Each number is 500 + 40 x the weight over its row's rms, rounded and kept within 0 to 999. Layers, rows and columns count from 0. Numbers have three digits each. The size before them is the row's rms in percent of the matrix's.

# up: layer 3 MLP up, 2688x448, rms 0.0143, rows 2109-2168, columns 0-111
# down: layer 3 MLP down (transposed), 2688x448, rms 0.00965, rows 2109-2168, columns 0-111
up2109 087:489515424476447496495475540515439463523524480426493507460531536483529471495501577458543599502518461438532524505472524546482493556528550473483535459454509524550496467549509508518494499525422507503518455436491576562459560586511502444483539449494460444534542429439503553531501481546470542559536510569475460537437517477425571457499533504503
down2109 078:520501522477535458502447468496512541523501552546508529508456475441500519530502440522442408481456523545486472500544541440560491523495449523576417518516523489465526510455498481500510497490529461467523480493517479426501482466472484504507458543537586499420305537559518405493515529473563489496467515469525527499491512513561465581497540524479
up2110 071:578508467524548532474477468554539516518463579551573470462462421569563496461508505518481534457523598539427491506493590477511489501464468561509498555502461472479497482522537563473515507493528441462477554572510480492454407463449449468530464536502583544507517571529514528475606521500497482502530488509494481516547571499509452431498464525498
down2110 065:490454538479398492551514548452441473453498550455479442527534490496464460543457484490524538560492462511499503509544412567512521475561548494495484449489431456472518477512449477531504469411531522581515471556491495567549590537500537508525491425454389480544382440488533451467430513464493516482473577453537494478474505523550495571519537403514
up2111 068:470499557511493500516399559480496487473538476479521485551457495484465529415478510468526458468497569525416495539491481436432543477508546470563515562536503427500449578470515517470500540476518498435535522468491434510523392496464525546519533554501504509526422536545524568627529517536540506474472498493485496512468449488552483499503522426518
down2111 061:557532457509409484433551497461514540521504524496474556463520505517550494523470481454499491535461442516515502494502454516460487483458483520418467467469429554492540475520529469547499447451491492538446486618493536554498574431535471426459479454497486495483576425526494476498552471491418495505499629477500472465506520494449515546506398501476
up2112 071:518460534458538477537501519524566442481529509521505470521524534562520536519535530555509606546494512472390423547516523589493530474476538507513532556507544535506450519489464537547495587457508487482467522562491456484485403522550568541493537548474485392512505536500487526540526466570490549494513515525531471475491543444434475468487509454526
down2112 062:460513486536484494436474503500515516529466570480499578468400527481496505479491439487463438480461505501570615523493469431492515515528476510494519467507447483551536533503493550512498450544481535511533475419549506568509501505454417479503460553511527541481473436537564474516448587444508488501439549454482510508532452559491573509507526505474
up2113 072:478528483443477496512506518482544520487427463495501560570463539622494474468530499520484566497497468434503479541504468554478512450528495539523478506511564514541478513391510528531512484511503519476478528465428500499453469496497506450505506449482519495458534526504578495583475524458564528495402506506549514461551534496534453556481492516497
down2113 065:565456545556469513491488529450451426507584495516506442519562426456500477498487513551512480526507521513470510486541510492518476458498502516424472478465435487444535482555492464543476519399511542564492479572508533444516514491532473510463505483489527458523463457510447506511544508516456500502525493487543478505507505527524545537510467466491
up2114 258:543483511574546516481526508546560526552516447460502484523517510510444527498486517440495385553460504480420621507459464415493505462526480498502465429597533484528376574505582494450533467512517470466509541551489571512522497474534529497411451514454517516566510547497489485540501561523555593484486506420499485493474593454536473486460533490467
down2114 230:534468487472571497487475490533500484498475505553483529497558432587534474422444511579473528501512498495417493570556422479540518535500436493517521510480479476504494522467547485470503514535423540527515501622415459551458483474516485502535494513516537395436330465478495496507505488516496476504388533521509552481493546538543474510445527437619
up2115 252:522455554509502537558493486486493519559553544483498456463489479426577481489515509492518555489475484501520529478475527531491502506466460555526462500521514454473419496521460428505562544556480515471560505468441500520469500491522508423530470470466591465506400491396530470537534522472563514518487518541519502464520472579523483512475489473452
down2115 278:467505562462459545465520480567525510477483518510504481499493500552436454479474480513512492477496457515481480505525481471428567507507531471510535548497483481519598493473498510505484447448499571605441465495597467472504544458493543535554568481476434491478526515524520550498459442531502486487547497500512491507437544452440501490569550575518
up2116 062:472465576492585533515416526575567564512427490494521486527443563446428529490468518403472477490515539520612501488494473548485574498480531487436480527537502491518441539465492597536553521546515549494501552395521482493527523514471545540588494487492512575479503590505464472545517482487508537521462540469520518498462458519502432495532506428471
down2116 054:482495481459531507505562504456489419486526481562496494518527519489576513546506511572480542534511508482431493558510540490508469499469483485510539502455530563494539507540528449469440482497485477491526446604492483487544461526535481491451482475564470477542513447507498506428492482551488524483462518540434474455542492474523510560444531542538
up2117 074:507514499412458490445513445521538468574422545524584492556457478628468463438525502558506516509473445465505472529455508526465578488531524501539452574501535528471560507441521475517549568494440572494479517515485456542443437506557468492527525505493540522460527543511561521523492519520487504480507540430440421446585558471552462487480489447504
down2117 068:547517462539530508524456521501453528478550525505490538493486496413531496554492465466479505483442525542477572521444494418510404522452484437506539430495480492555489533497497521483474452491557405507469465472503493525460509484517436475451450500519513457450357478498494506532501499504561504487444446526464568493483452575482523442484482551506
up2118 103:519423590498495477487543532523583512529526520562468491505517517450502494476458400448520568517465544572497524522460544565532498438475484564468500473428478590495443503500417504467416511465466487476503460493563480399566607441460469485510451508493540550440508526451538469452498468479545511469461499469501470484493436466533448435493480483481
down2118 112:481486426553475521523521481527461452520494514564458470527556549535490553510552496519518529535559474474506490502576449473481540478529495471453524566517457449500549487472553478550514480489463495565473524662441494502456524553504606515448547503470443546575432455459481557587510540525511505533520509528521474476483552529530548478490490481492
up2119 098:497469462510507528499511489505552536521513477517452469531452520592478539520520484433497506484469495523505507484490540511480501484530550570446505464489528512456495486493530564471537473499570517441429548523444496498542490509504504514483519527488489543489517567482522465566514427482523470500464537475480428490543514524524525523508496550544
down2119 092:459535452497529463490437456548461527460492537436507495462544512466533487491475504517489438518505512500460494548506453524494516502484484448575499523519508524552512516524437451491463491489542555534516434498613528571460471489509502479451502528476547510463398447505532492453500512519521468455466517532523503473504468531470451537461539575562
up2120 188:543468514492537454564496534503536618488462470518445518442445435487508509488532514513481495515467483444498496561562539421458494563415415475530454505487500482428349454502472413482525533546492506572453521532425470493469490519536466489495497467473508487532483510430502493481492465439459464516457493481563580538564442540502473569482421407503
down2120 220:461558518515509533454509550471461396555548483486553492519519546476495479508486470478536522472512528489552517473446471502486478468571544507485515455546477519538580574491479543453444469457497488480513442400533488538569482490498520444449497472511528500480406545480413465572538498484565495545598536486436481502473504458460503458490456586523
up2121 066:498458517484559529518418485478483588519511386471438454461519486501516547505483503499514507469512475475425543456459505429472492595464571514479496520494477539533449488547455492517510447485488505565525504511448448526523531512549518528479562509501479534547538470507552462567488495487475483477529528552508454509576450459415509512519507498555
down2121 060:486568485510531487455557526487542418485491586424567556527443563506491473542482417512489536530489528499620486498452465488533533433511492477559531460467563481525522515506514502437477546570528444489501445455529533516441470506469501480533431519527561431436380533442478536466519521502532499474491514502416552475486504506473500443447470489508
up2122 064:571543533430558454450594486438589537496529515537456480473522511470469501481546497481546437488488483536574501516452520436458541583545450544510497505466519530503517562506509462517530462532492517474503541508477482507558523510522459440492534439535432447468535478499583480506556411512492531461477519494479518461472509486436501548494414472493
down2122 058:456523404533520515554480494569438466555462508401538534449459508439448515529406506516466554501497526486478540500472480511506416451471555454536511479504481511566496521489546549487452493486516466470491467528531522472474521497562516518535517546516566586487351555523458517553514541530578478504501531485492506452483467577491455456517496532553
up2123 088:487533424520428447526480548451486462520483434559443495526514450558534517605483523514454420518464479524525487547505514524515439396484400483559488523510522498462493527495462510490463507533538496528464482501392558479535524487467541535446469500530487497486552456502483536478496567520539500467504481395488515459468435532594420558518447591532
down2123 080:464434513482518531481537508513473532518529523661543548478494557512458524452549525515509510457521506454505556487543484487509550544524525526542488504521504506491483408557514506521509495455509543507491510450500462501476509549526447560550529492415533500512295517434482504512525405469452463442461439502534509562503521500407488443490600483507
up2124 076:462512427568473553535399533493421490549509385547488515551512516539526506473503441500476560490478584534479479533469529526495542419482518511462549448475538493500511507450515437451518484498550470479519507423488548519528498501486517527549521499473469460502499461481523560506496548511490439529454481519425566556521543544578489470491472485446
down2124 074:523472542512446441531527528492547456439529524512487484512560448520581504508531556529470445500441429447499493468565448483454487548573487509488504508527480492460525494514477542591514479429529495570503549528498506480463462479513503502501468495454498487519585473550448432459491431479517496450524593456555443489470514451497510512470483478511
up2125 088:474448464510562559515464513438537536484544446461423543525482528400457547489489583454525493463458447561503541545494487447536533438532550510475474521553434440513491434575529429435524513459473479507486496485508664460471526532452485524517506385489494492562560530488524479480505441460471473534514547460533566468469489556491560488509533487522
down2125 084:446545547468493465456606453545487519504457485537584491461508423514488495518545460522464529490515543482499448459490538471467509566517432433532513508460505606479510493479469536495441516515481484453424494518463424496521514463507531500475497585527478488443418524467439494501529506540536502512516442497432483484508540386492419582526481507509
up2126 152:465446538479397488509525519457519501482505512504469509541528515458542434462502552471613475513454502486552566543574454481536472502444457503510407494522488490559421517550430510543500463520439492362524545478425545517511437565399532553499445502430593509511530521478497437527424466459546557446396497497491538505509458529565474557479495503455
down2126 154:505538498488529512458515484521459549474508486593503479473509496501436507468496421552422533547562468451480497555451515480430462466502528539522535520471519513421583463533472516477531489466554494585448494534585460497498507490605491489471548496436479451454272518476530616513488513471461436514514486468531454525504541478434515486495452489497
up2127 075:505468479492564509480498468508472516487539578499451520544536381418421549538466542496521511534499550544542497592472495382511501512530439588433568435531429448464502480501481392563539524545522571486441519455497600519574495466469496527486494483514539506557419529476481494458478500505445562517535493471527555518466462436482529598535460557507
down2127 064:484504465528488476540584547475487465546491380511474540505504497519507463516606550474466505462524473491508506479510533582475432512537517435535431527493514505516507473525468566483457449502382532536543457475483512458490470532549516480523505522487502470499557484466456521524575502516490470491520541496481500516489511493556425548512519460498
up2128 075:556511549550476503481589458470575486524520505530447462461499472416505521519525498489499448493496498492531445477500574465490468526490542573555494543491489521435562472502478475500491433530477524524509437509528491457520476467533462470478560444470419582501494493505467415497464514526514532476553535493661514469521448509508536561460440476461
down2128 075:458535464508498526505452512527435523520498485565495534490488561498505524481403466457500580554503577475538557535449484515446479528484511460486503527503524523589447544512525520480530546516520517428447507412471543513532512539480537516508508551511577529507353539530514597496523488503537487513490504470459463481454493498486489433512536488479
up2129 075:450464517498501461519481505501567462472481554511414456582507574523491484451483478485527439511489446570528488492458515405463538428479489539474498574477491451464537475521442445555487523527512536519447511465508624456518487459454549591522533430490473498452487436467523414430494502558491554450564537462491560538517428539522569546509488548566
down2129 064:578535490579560485521540505489444536484453512607545521463511459487535485555479521511489567511514571512540539522502460556504488538550502478540514418518443505552491568515589510441518445447466507464559498498460449586525523529581442459458460531502526539582357485508508558542464499450514414521460477492526404504458581491463448505520449497426
up2130 066:542550452489527507444429500414526552456445530481509477535518439471563495527514519474547515488451450535547524533523530439436446547511422576564485504491406465525497500503441434478547456526522542512500488544470529497545471469511455467491502568519512549531510535503542453485553491393499513494527472393456522430479430432536523575508550496485
down2130 054:441469475511475519584560534519433490463532472517536552468472440487501501464490497475459516562593528471468509499464440543514608475480591456506502502551539540484521467460557496495492453476489480502523558442498524537509541517469504521523489465425488528489483503517490532513526501539467518514531494496511502573498586511445439458495495540547
up2131 084:569550468446459501511574529461511478508444456567482520441481556529474516470500538463539455510442517533512483481450576445516491355496539515507488552450474528483467545537503445502446497473526361447527513500400492536533459512514500475519528514487504459478551479468529510439539524481532493468577510421439452486514412490649468482500474532545
down2131 074:426502557555487505495482573504543546512544472404529514486622462483520482486506410508496544460529510464513551556539444514496562536563501490476524477527510501496553453536462514488541570557486536509497524522513492494499501479454490556497561562448441500521373494531451487543489445481499540470485475502557519527493552490425530551525512457498
up2132 090:555541456579550479478479548432515536471488485485497443400516502485526478490521464463494482428523521547425488444477643499529467488564493488563509466535547462477503491481477469464498462568560441499448462472528537503521484521480477588465535541460475497498477533521474503522485480468581399489537503511487563538542520542554440517466384530481
down2132 081:507515583443467498558519534591484489570454501489551537544468512495559513513488491549492528522441479449550474501541370535396527510514555513507436518530488519509476503510547481460494573465553544562521531514487489541509494463499502469545435452560569561509431509419532473450553562503470547464505491516522461431465439416480552423497579549537
up2133 062:494538507537397508458481433504434524486528568453477500508517483515525486468523464537521452509545516448508510539490466514531465505483492468439492547503526429486514396487601415518435533526453502486492481536511486490521442521459480588491448394480535407459460511508501466527489446546529526515485521603367499463518510522496492473473564583512
down2133 052:505506469473545474498474530529534495558480431511491516483488519528475507534469473440506507489425477525545492452524501480487498511520500509547483453466470523541414538495407555470542497474539546518471508402513477511525478479509518447539489582482512512443428531445553454435477583422475519486511391519513514566560467513510546497520444493488
up2134 076:477498567488558532482432496538517503511469550502469462517530538510487517465457512474522582514516568468547518528524554529611477548499466425408538504507562519492435513415502621540544502505528492510504500457521401520486541555511468530501438504465536381510501501509488480545499459509481511470511508438526462493565534500358491560502553507553
down2134 067:483488486559452439510468504527539475536523458473475534494468475484565503509496482496468467530503390542410457425497473525473483482470543541561427479548431472506531477488491457485503538460513519540523472654500495467532457457514539547540495472556475524494557465535509383465452533448542568478519501542447500519451450523543530490483453503508
up2135 243:487421597564514577480480551454576505565498505553478472510499513434472487509501488516531532542440481486515509475513557487518452554414486505523478560506551465508493466469550444411558474576491477484520567465483511481521519503487488556489513494488614470486402517453551494506450490507554561522494527552532499517493520539614483574443538432491
down2135 263:491535514421479491462487461495466442489485500454479497423501529470494505520541513471458468498504510505449445531499433537527527478503458494534489528564523544523501554467514536531442435450543531568460433461513468581511532496496533465468463519484405519490451574511511470460457547586479454486500451548504474488473506522444535443567517531491
up2136 081:526540490502492507484511466475508494508388501508550486536475431469501515500495491470557498439545501525485501489521562518508566485476495528565502487513504487509523452592522593441506478514529427512526520499472429552523473494499457517488499460482452510526541532496485527564525472526463495511449548555548520453499530475517434443490495471542
down2136 073:548504507477477509556494575518472483490576497410477492492532517468493502515472549542465477529442473463490477515448437479436413530556570477456563460503549516491522493474502490474472518404496502519454488490512561448514463464582538463482536478521616542530443425490516514532471516495554485437565532492542468472493500535520587564462503514451
up2137 073:563537536476454462476566533471559468525498534504485475539483490472467501513510528481453434542444525482489502532485593492559490466504415549568463427447530542483480493426575477506506509462492485444536477499525482518493544541491448506444453531486520427553509483485501539513438534513551503509561504405594465510537462444542485557456513543556
down2137 065:483488474541467490514460495511468535585528483678462557482518536576509479483496522440516544472545488530564521518503446495429505499533554488469532516502484470526535503482463478570541473534483537566466529449464538404504477517523538503591533474520499485446341449500511467480538523470517546492456549549471493480437504554523509513519484406463
up2138 076:469496478494407502517500558480501474574449439486536499468479479467476514552545496549425546626514467474454454466502493454500451460442384476435450500510508544453495481526542498536476494510555428475479531544445543452532459500498498519499531505502513455461495516494525524454517531539507433476465479506525555467500457479405487480482534576593
down2138 066:495519547541509508468477527479524472514527526558500446530539520532521464478474505490576515433532511550566492523533521522575564496538567562549507469518547433567483501480492564469576513530499530557568498401515442505500442618457511532540480474498449464527509488495473485550499439474452517519495542457490496513511566487520516471471477390464
up2139 071:474471485448500500532493468527477502529537544569484519497464480532443491502482442447481581519507534533456524574521533447510498449494474468533503487532449487483517537445482444431514575498526428443496540497491462428437527515497486381469446554484492518470508509504549559492437457473475526522486487493446480512567583494567483522514477498501
down2139 064:495495495526433531538507531468537535501456519466495477498554480526524471498469526507495477485487517478471469438489461528494509501524486480492515539482486467496497480489500518549503488510478519583412458490498536531515553489467494539437534473464534466525573427462490438535547569443480447512521629521514492502471473518450499495524438441498
up2140 072:467466505582558515502484498572570564567500467507536448419510530412462474496460503460536519494469470517490504518482535458442506515470530524494444534553583507484493456580547569473528534561573545500462537528532510465404432479486539466559552470528478516498493549516549545512519462506433494511508525502463510533512558445571532444507487513483
down2140 075:561480582532449453542494570430553456506476573506503509561547468484551530502455497583489436545498402512488471497535498482564540450542523480465556465492459476482485549466550461498533480437433536537496485526480485520546508544508502499471460416531514482545433447493562463490430563511532504476533615539551527460497507546541525568501512443477
up2141 240:444512489504446470537419458499536506471489450498457502507498460513506438496505501498471514516525535499529492521501565518504431484542444499519457537435531535451495436434455518495454534527467482507427528490493498422513513426449512584499501470522464559474481530421512498477519530477474525526521529561556414569474463512443485532449430520448
down2141 261:532461539520487483492566545422478502548555545580464511522569530498490532457478475473503483492557515538457549535531555526524522535420528578499486473507473524536537579562548502499560518421447561466565492525439499569479551511568521450500513485474563475547380539471515426482491487515480514525533536561480596505479524515555525457467592445567
up2142 072:600476455530465484494496527457440586528498435519434521530479430512456494495520429473509569535526453490467494475429492415517431517533498570403478380523475482516530431535467474426498498421436448464570525438488559453560451475549503439560510466485457435500502478494562463490480502472515462512480526537521424522559563504506425482533495503495
down2142 066:492553509507495513480490480520502438542476556589558437492516513430483528515465542527506455480468555499560496461548496535492497512468426504520512509482439503506466506486493508523532532533539496476431555428469470526440509516401510500502472482504540539437640502417495413461542519475444506522571545529472563420483454506510550499468471435490
up2143 079:502563418556579572467529473484489563521447578435544515454495446521498429457473495491519478480487473375606556552480586485475481517550532624486504493462537473439553442547500422477500483514497495523533521502498545541464518544478456579485505466507503453531514537451534466509506498437450449515549523460502469448503482522506489391508422497531
down2143 078:485467553442440442554496530528514488435515462522491510482519525470517519520482507532488475493523483534433484416518449519528461489490467434500509535511472529493470519502549458508524504459508466443483473481485572474502471450494553429597467459543494520453376524455538508451503465551577523479492482578462599504462463460533463599455571529466
up2144 072:536498447517507506521496543499486516550434516558462472584483450528453472513467511478480533552561464523532484547472529438507500465510475565490465523484485449466498537478533482510573442493512439495484505477492532518536460460452437548515438476489487458447503475471584504486546542543537482490510481476438487507487466522423422546522503528467
down2144 054:466528496514483528477512455494449415483525576457526493499522522475557460538519522563483532481462565495480549561543433558490486508501501475522446418552537521552523469497411492459444500450498500521486507511486498491515530507484553485468487501413566544508440470476447467480475491438468495539453502496547472520500503510476469500467481472511
up2145 061:511513498529476539519560459516487456490490576471502538529493490505469445495515506523474524499490522499520549544526467463507475470525532534535456467485544556468552447486518470539486460545464459516491447503493564536518579530540539537482526409475478474497513526472420458436419484493546515550510530510489518433494477570508536537491509485489
down2145 057:484540440450575481520453485497499578528456513576519497475504566468508476442495449517504488464471547529464504462461553508482501516464443476529523549539508459519434547468488523462489551529516497452435546463518491528467508483521465446471528554525527465483415502516527547494563511552492478560460437554533516490517499498450566487477469525500
up2146 081:470438506529538457478485449457450547480539525515439506551473529494450456470482447440483432519486422549528510442492502430486482487459441496515473506477343482483485499437488512523503525467465448464486483587522455455501450465490466497538409530517537501467474523485518440408543482392491513470468500502464463513551463529451491524522508439548
down2146 075:556495464488515502566540520535502451491525449506514459418542433507547528542557529548516537494586575488495434566501487558528535418518479497499479500532529516434523453502499426481531456458464542514489532505478578473517495468475549538461573492430435523534533478511456508570416549498499493512538471493478494513466498490523514536480469536499
up2147 080:550494528500475501475453585507418467381506519538454483441597541525572521463466534513526461480546515533441482500505479503557443518570588445534557508525509519540486504458545480491483503590425511514516423551522523528559513487468504506471451490509497487506472483519447498455465533547522503444552528542508474523437515487563465516538478520505
down2147 080:538476431482506452516531495497556520516486543553502575480398520495500543526554440472496514488441461497536555505530477504485525466399450467469420508516490460499482451510481506496489502463492519472511569481512499525479514509518470519507566567494563540473475552545609545536584487485521510501484530551467552470510465479461540418490535574469
up2148 079:479517417472534471462412546427540517475514458537438505626496446562478498483553453466510455505468427467494465529455513439439524425544446599511489481532492475492533484516507407468495480487522471480477504454470567491509463436506513456476526544503482510500469534498568509497545490493520438521505483518439445517504448474532437524478466544530
down2148 079:574477514555381464550587527549450476497509475549541450425485455511502487529441544509493491533554509513523516521536475561519510476449553491506507454508443499497525481512512500534522484450515516548506499508490472502471479529500450573545452424446566495485424474522469478516535477468493501450488547497588544410465510564483528432522517451511
up2149 064:446542496517545487476446483622465531484452484434563495441534493506480514441559492479486589502520563446496443478528443486547402554497511561402521458488517456499516456453540491479470516472512538538512499446485507496606443444542505523513499483463548550533477537492509476531537556522525494577488444513587458511496515519462486502482513494455
down2149 062:517515473477476484467508438470505511494508487491468478463445491540512490502433456480548462483473397540492525426450562543469486477503436449567427565531496523481486533478467533512480465515549533427489459532503513587449495485520451498523486542555396466439453501516451423426464458462487546489514515527447568521512468502527522511571444498559
up2150 074:523513410459486470509498479486436482447449503454567529459448521532444516526528447459477469478565466541444471505496482467476502444517567513526547564509492500482549484456511522500518470513499473583491508474422480554483434455548557460516476492522522565499458491497500537491514575493509508455474470590496466471510515497558418490518473527410
down2150 077:578439570518404472524548544493488471485582483515509486517538439486563477486506500561516488523453540474526513524502505512532527484444472531433459445500425486498513497493564495544507530424484520508524509532485543505507455522505461532518498479486551425532408477576440524547494422497491504489528474499560512477514540549494614485503534421487
up2151 079:486478480501522523531498537590530526578511432488527512508503559502496528493528553458421461486480523477433514564492499517489546509455491457484474444458535597553428500519542569486500522454481430441505545540491544510442553482493480479587565509457493444503503527506531542564493489516462486562508496463476391489539523445482437425517613526556
down2151 077:540520522533446496494505488375564492469467542447508516518506448519519489524466464572539450503530454472548462471532481493561540498534473502511587534461505442469578520491470487537524500519497520540490467516487439452541507554477483552416445474499476440466474432485491444461470487476504509496506539474487566476484547481497539538469392366474
up2152 073:546474435489493474530473537482457525459534603487473512468576450521497496482538533531503539562515500512456530542475547490538489524545373552536429425470424517460532517505511506442549481469497463468535521548542582516538478443478445466487456525496520395520513489478493502412517476433477516487535458450476500510552544549442434488580532528492
down2152 067:522506507517471483548537544507496440526475464556498493518469451509510472520504537474499474444514494417527509429599435554519481484517531512485519532505502414459507471455485536591512561498484546498551574494460444427486494518504565559497512460468442538527498435528517483545483473510469487514519449512506470472393527496571595559455507441418
up2153 069:552445481512553500568495560510499527502476421530432490573554495411377518525480535486471593550481543494446458422459506484499538548499533563454514382480505559516517556532485497518463504448523563477499514572541523487562491470466481507481529466503498483511498552496514509530540480489492521517492530620570503510517599506441580479493433493540
down2153 057:454583503513486463497501535513529462480465578624521485416464503518591516497516511572518443426449506501566466517538533510560458541511467460533491558528516466490496503505506503522535513520434467544500507467541519499475477520537485486482494541498532549442445451478487487487518507535479516511533506496457522484450428497510420527502539478504
up2154 082:570525477455457452437541437455502459506478569529545524480523467462581473454549514569562560498527475394537529568516496481430551422504547580547441501451411495460587533567538383527514523466452517597534506530453534508534526484517547442521555509524443535461528486466526476558510491480494512512513528626380506454545487514487559463480401453469
down2154 079:494543513493550554565469509515492523491516504411517453447485529565405493501502472473446522514476557537497517453442545532571467517517475433484554429540507495545469539486486540516481530505479454453422479408520493486493477489498440502503472521520581555534361509482465553537491485480566468474467441491597482503485541506470501517520492531535
up2155 089:557415526483514462426600498475608540586544607508474529567517475442461443557512431534468456476476456472545531507524561493466463448481419545446434516554486442501545473582461503479512471473503477474446491522521520466491547491479449482489480468493511501520516573492546457407493478487546527522521472508565513391569469462525582560518485521497
down2155 082:462495519510520496573542495565465466447465405523456437470496457487499509502472510497547530532620528499458454434488453508574545526557584513554525526458468524473459537468482465495519450519496542544524561593498462535525487517524553528507515442531454492506513497413507440580502520473495487525547422482461481550515526511506430434471506470542
up2156 075:466524484488541543542428564442562456568470518539487480489460599470448509471470505495521510447449462492539532440475471545498570466503514485404486555485471475483485539483474407522536456519603445462416553511462516540540504511449528577512503487514470531509524526486522487570521453551551481547418520531410547472514490505590527484472508519487
down2156 061:475513496484502462504575522552540562478488488451537478508545454503564499520500504510471501559533514492505477561517482495446415495584495521595529471483516544535522523537494534476502448403471533523556492506550504530535490516537487417488466504455554504519410415493451523450480536515449478483522527439561454497495541469459422486540514522514
up2157 074:461468498516527503495452550522507553540492461546517515477474557554443554482524435419500580534506527447451528485487482447456471468514528529424507482534468549506447560516488510508518491495513419500456538423498532435488516484493536491543532453458525479483529522477499517503599451507461468531452479458524545559535510531455484466494554505549
down2157 064:478526476520430471519565518479570456502482457515471489553578454526508461494511454575467518475492485522526427486566491505549642465503454527525508537488468522508541461507538510481508529471517523511506504581505472595492504533442484557536464495475468489491555497478514464455500538529479478535523516554480542417536491418494534579488441431535
up2158 082:486508557502516470494501536498535474480392482538527505530497480557524512564451449527526553441533485533536483485489464549500516564474519502515534509510587571566495558517398549503495492564496449432460449507504423487541593533512492546496508480506489535522463520521475478523465547503532577505485500482512458453491494434478508594495491465513
down2158 073:527446475526490492502469502555484526467560530576415467486528522473562525415533556511439503560473459501453487468473526460475436531460531510494483514531441430427531474487572453508512439432442563591520542466583552530435464461554487464509508471452473498511544481592537553524519498498499474489512483497486518547514419582533480429490540551527
up2159 088:511451488395536437512457465465543493546499550590469497532452506455505548527523457403471462575496467508523460467443522466485532491506507502532482490423458487442500514516469481540483433494539478514509504508513492503510574481542526466494488517538520594424523512499505501536477529457497581436507512484495474453592533520470429533482390486508
down2159 085:549504507582508571514477531505484441508507502464500510526522479505522506465409540547510559506552561480521505532555489543555490438524477516436459499525498492508518498506532470474521518508485473484486533503484540462550426508476511523515510420474560497540376504530449542488489494478556480488546494460518441454379515539498559494469564502497
up2160 075:470535446563467463445421492527525522527469551467516473499470492514607464507532482473523437478541562446505516527496552529507431492438461506505497542521443504510519470537543622456517477486496450479497511581529468445550493477444521501559445572470540557541548523488492463381561549506554488474531482481522472492534482487510545503500474467558
down2160 060:555433570459498481547550532502471483497503510539514487492494541526430509514469484482463522550499448528511506450508458494500544512526527517543491462489534481406501574524506443568512432502533531510542541423496510592501532550554478556542501396506398458505337499487584511536433445479510515482448571521501511496478525528545484500482487488559
up2161 076:557539452516521510418529456527494531604474566562526518521417440477475486498542526477507561530516437471434496460526497546459465506498406586486474542548513467452532508501539522534534540508484495466566510456508544468490448493493519495530485519481529492543521454463531524451512480485516479535504465476436506446487561492524567448450528500451
down2161 068:479441541517444486578492528466523472447486487616485460514495474482529496548480513516471482478484546448517476520476504424534529524520442506535534505448469547500412438534480496494526442485564492543415494502440469546461537515434471479468446465479484511430445568418502419499496497455474461526433579510524556474589491518526451546527481513484
up2162 087:530459547525414532469540498541566509531609501533457512562449470578541569532531474565460563528491475488507496557556481548490490498562508559416501543509495565516531444537532553511505473454429456478460468550490479488456508459559526426536448436497512522506538507473474450463546466480494509526494543549488463491553463501519523455455474473495
down2162 086:507537479468561473489533499456519502548424517561523533478576584426468485493519456516544469463537570556549489519462539420525519490454474475561521493517540471501437582462534509478512543557543525447520530445490453480537528587450433536442558556494497466421370549505538559574489541522514499508490477502448572484489528518503525511582468533541
up2163 077:489464457435469484542489474525526454508523543484469495534429581459436532483504475439416394554500525512537451510445477491532567435472516563565480518465487466495481464420490557483486471455558478452510525514536452512498511462452544509553491521512474581513537518530492428474547497515551501493481516555471516531549399479541467476489462507557
down2163 081:521484567556488524493544522501486472507537455487534490481593450532540498532449533506539519501517518541523522492534458536445496486525462492422499473487448513463599514561507501536517518458452593526547461426469577491523481521574479516506472443448499471528386431509447545497462515494511529502551492465536401453442526515495565543468496439474
up2164 072:515477525482548466518472527479451509484550452604467515509493534469503516526479469472469514443524515621479557491529440521550403467508506401450457466512443512520474539468465587506474533513515407445487509522493529488565532467522526500509443551535547533408439497527497497453482458495507513493535475499422525544463543501490445542498529567439
down2164 062:520476484517493492526538519488571470521491523539493487531504461540531491523545544552529483512499468374520424488544519516491555492567469547502512489508494460454497440541481438531485502437472590592490519473519459468497489495509521578426502456366448436611650422494480529529501562465432492492548515483540460501489474480508557481470442459516
up2165 087:534530484465413480461550545512517500474578502536483475513462424506436508491501439509466453475474490483519507471437578416511456426478447532494499480475485490467495550530558517523506526523487461472502451475518515488531486479480464547471427459498506495474460512500481501555524492433546504514529495503553476506472462480448479527455482516543
down2165 085:530494503480473544530463529522491525551502492614482558467563548527544448517462542490486555536532525513537492576545419595477535490543563499511546466528456487497504502536500443538524464461492567557434543437486521451509508430518493492530550521497511523529446425435531540492482508455494467489496443564535483532436522571496518541518491462449
up2166 074:624560553457474526505483471510493505541531479460541471438506449529571505460511556504493480510542479455502527544555578505468446536496504528475473523483531551481565459466559397539464455525502443567543469571485441518468444530544512472445543471508503446487510456506491518501569470542487456497562542545461547439452426450551524480482513507442
down2166 067:458484519509546451510488507474486519526480509525474579503458574468507480507499471502503573459418487510480505480459490536554439503505505455503503466538493480558443492483492572395499632456522503491445496426481480554521542468502496477486460555531552505459385597508466483568481550462481537516460509484590550522515550504498506477519498546489
up2167 070:491477466517483504508416587430472549467556424455468496430471554594592539478508528483483444547511503465497529448527457514486412521469557495484478537444541514545530437447466615449521425435530440526454497566476514504505538536465546482533459508512485548517513505468463483522577510456515488505479506436530462504506508513567487469461462532420
down2167 060:506448524438493440444600496551518470487470507492601504528536441447460499514521437592472483466524478563488509502533549534542595512548459502523487501539475529429486530530532400530489565546487515482562504490460510510489525559508484522458528431476515512501330509530478522478459501522495501480533520499486527472478560447418474509519517506591
up2168 074:470554451497438534485516485425470471571482511519523518495502416587542474494494461502469509443553531421459507540553473471501487455506461528508550537504446440552503481507541488477481545495490404548461498506486436453532485516514487603516430480496491414491491467496522507506550543549471454499524481435412527525535491518533463533487450517489
down2168 069:472486522471480458492487515545519543499545485574515513503445523508470510477539539464512527513433507532544525450449493488458464622503499462519416420467524563491518508491484489523539459499518514439529460369500529539519470471516466436494509475485474551495353505509509500441486457471529538500480496500524428482499509449469496478544505434484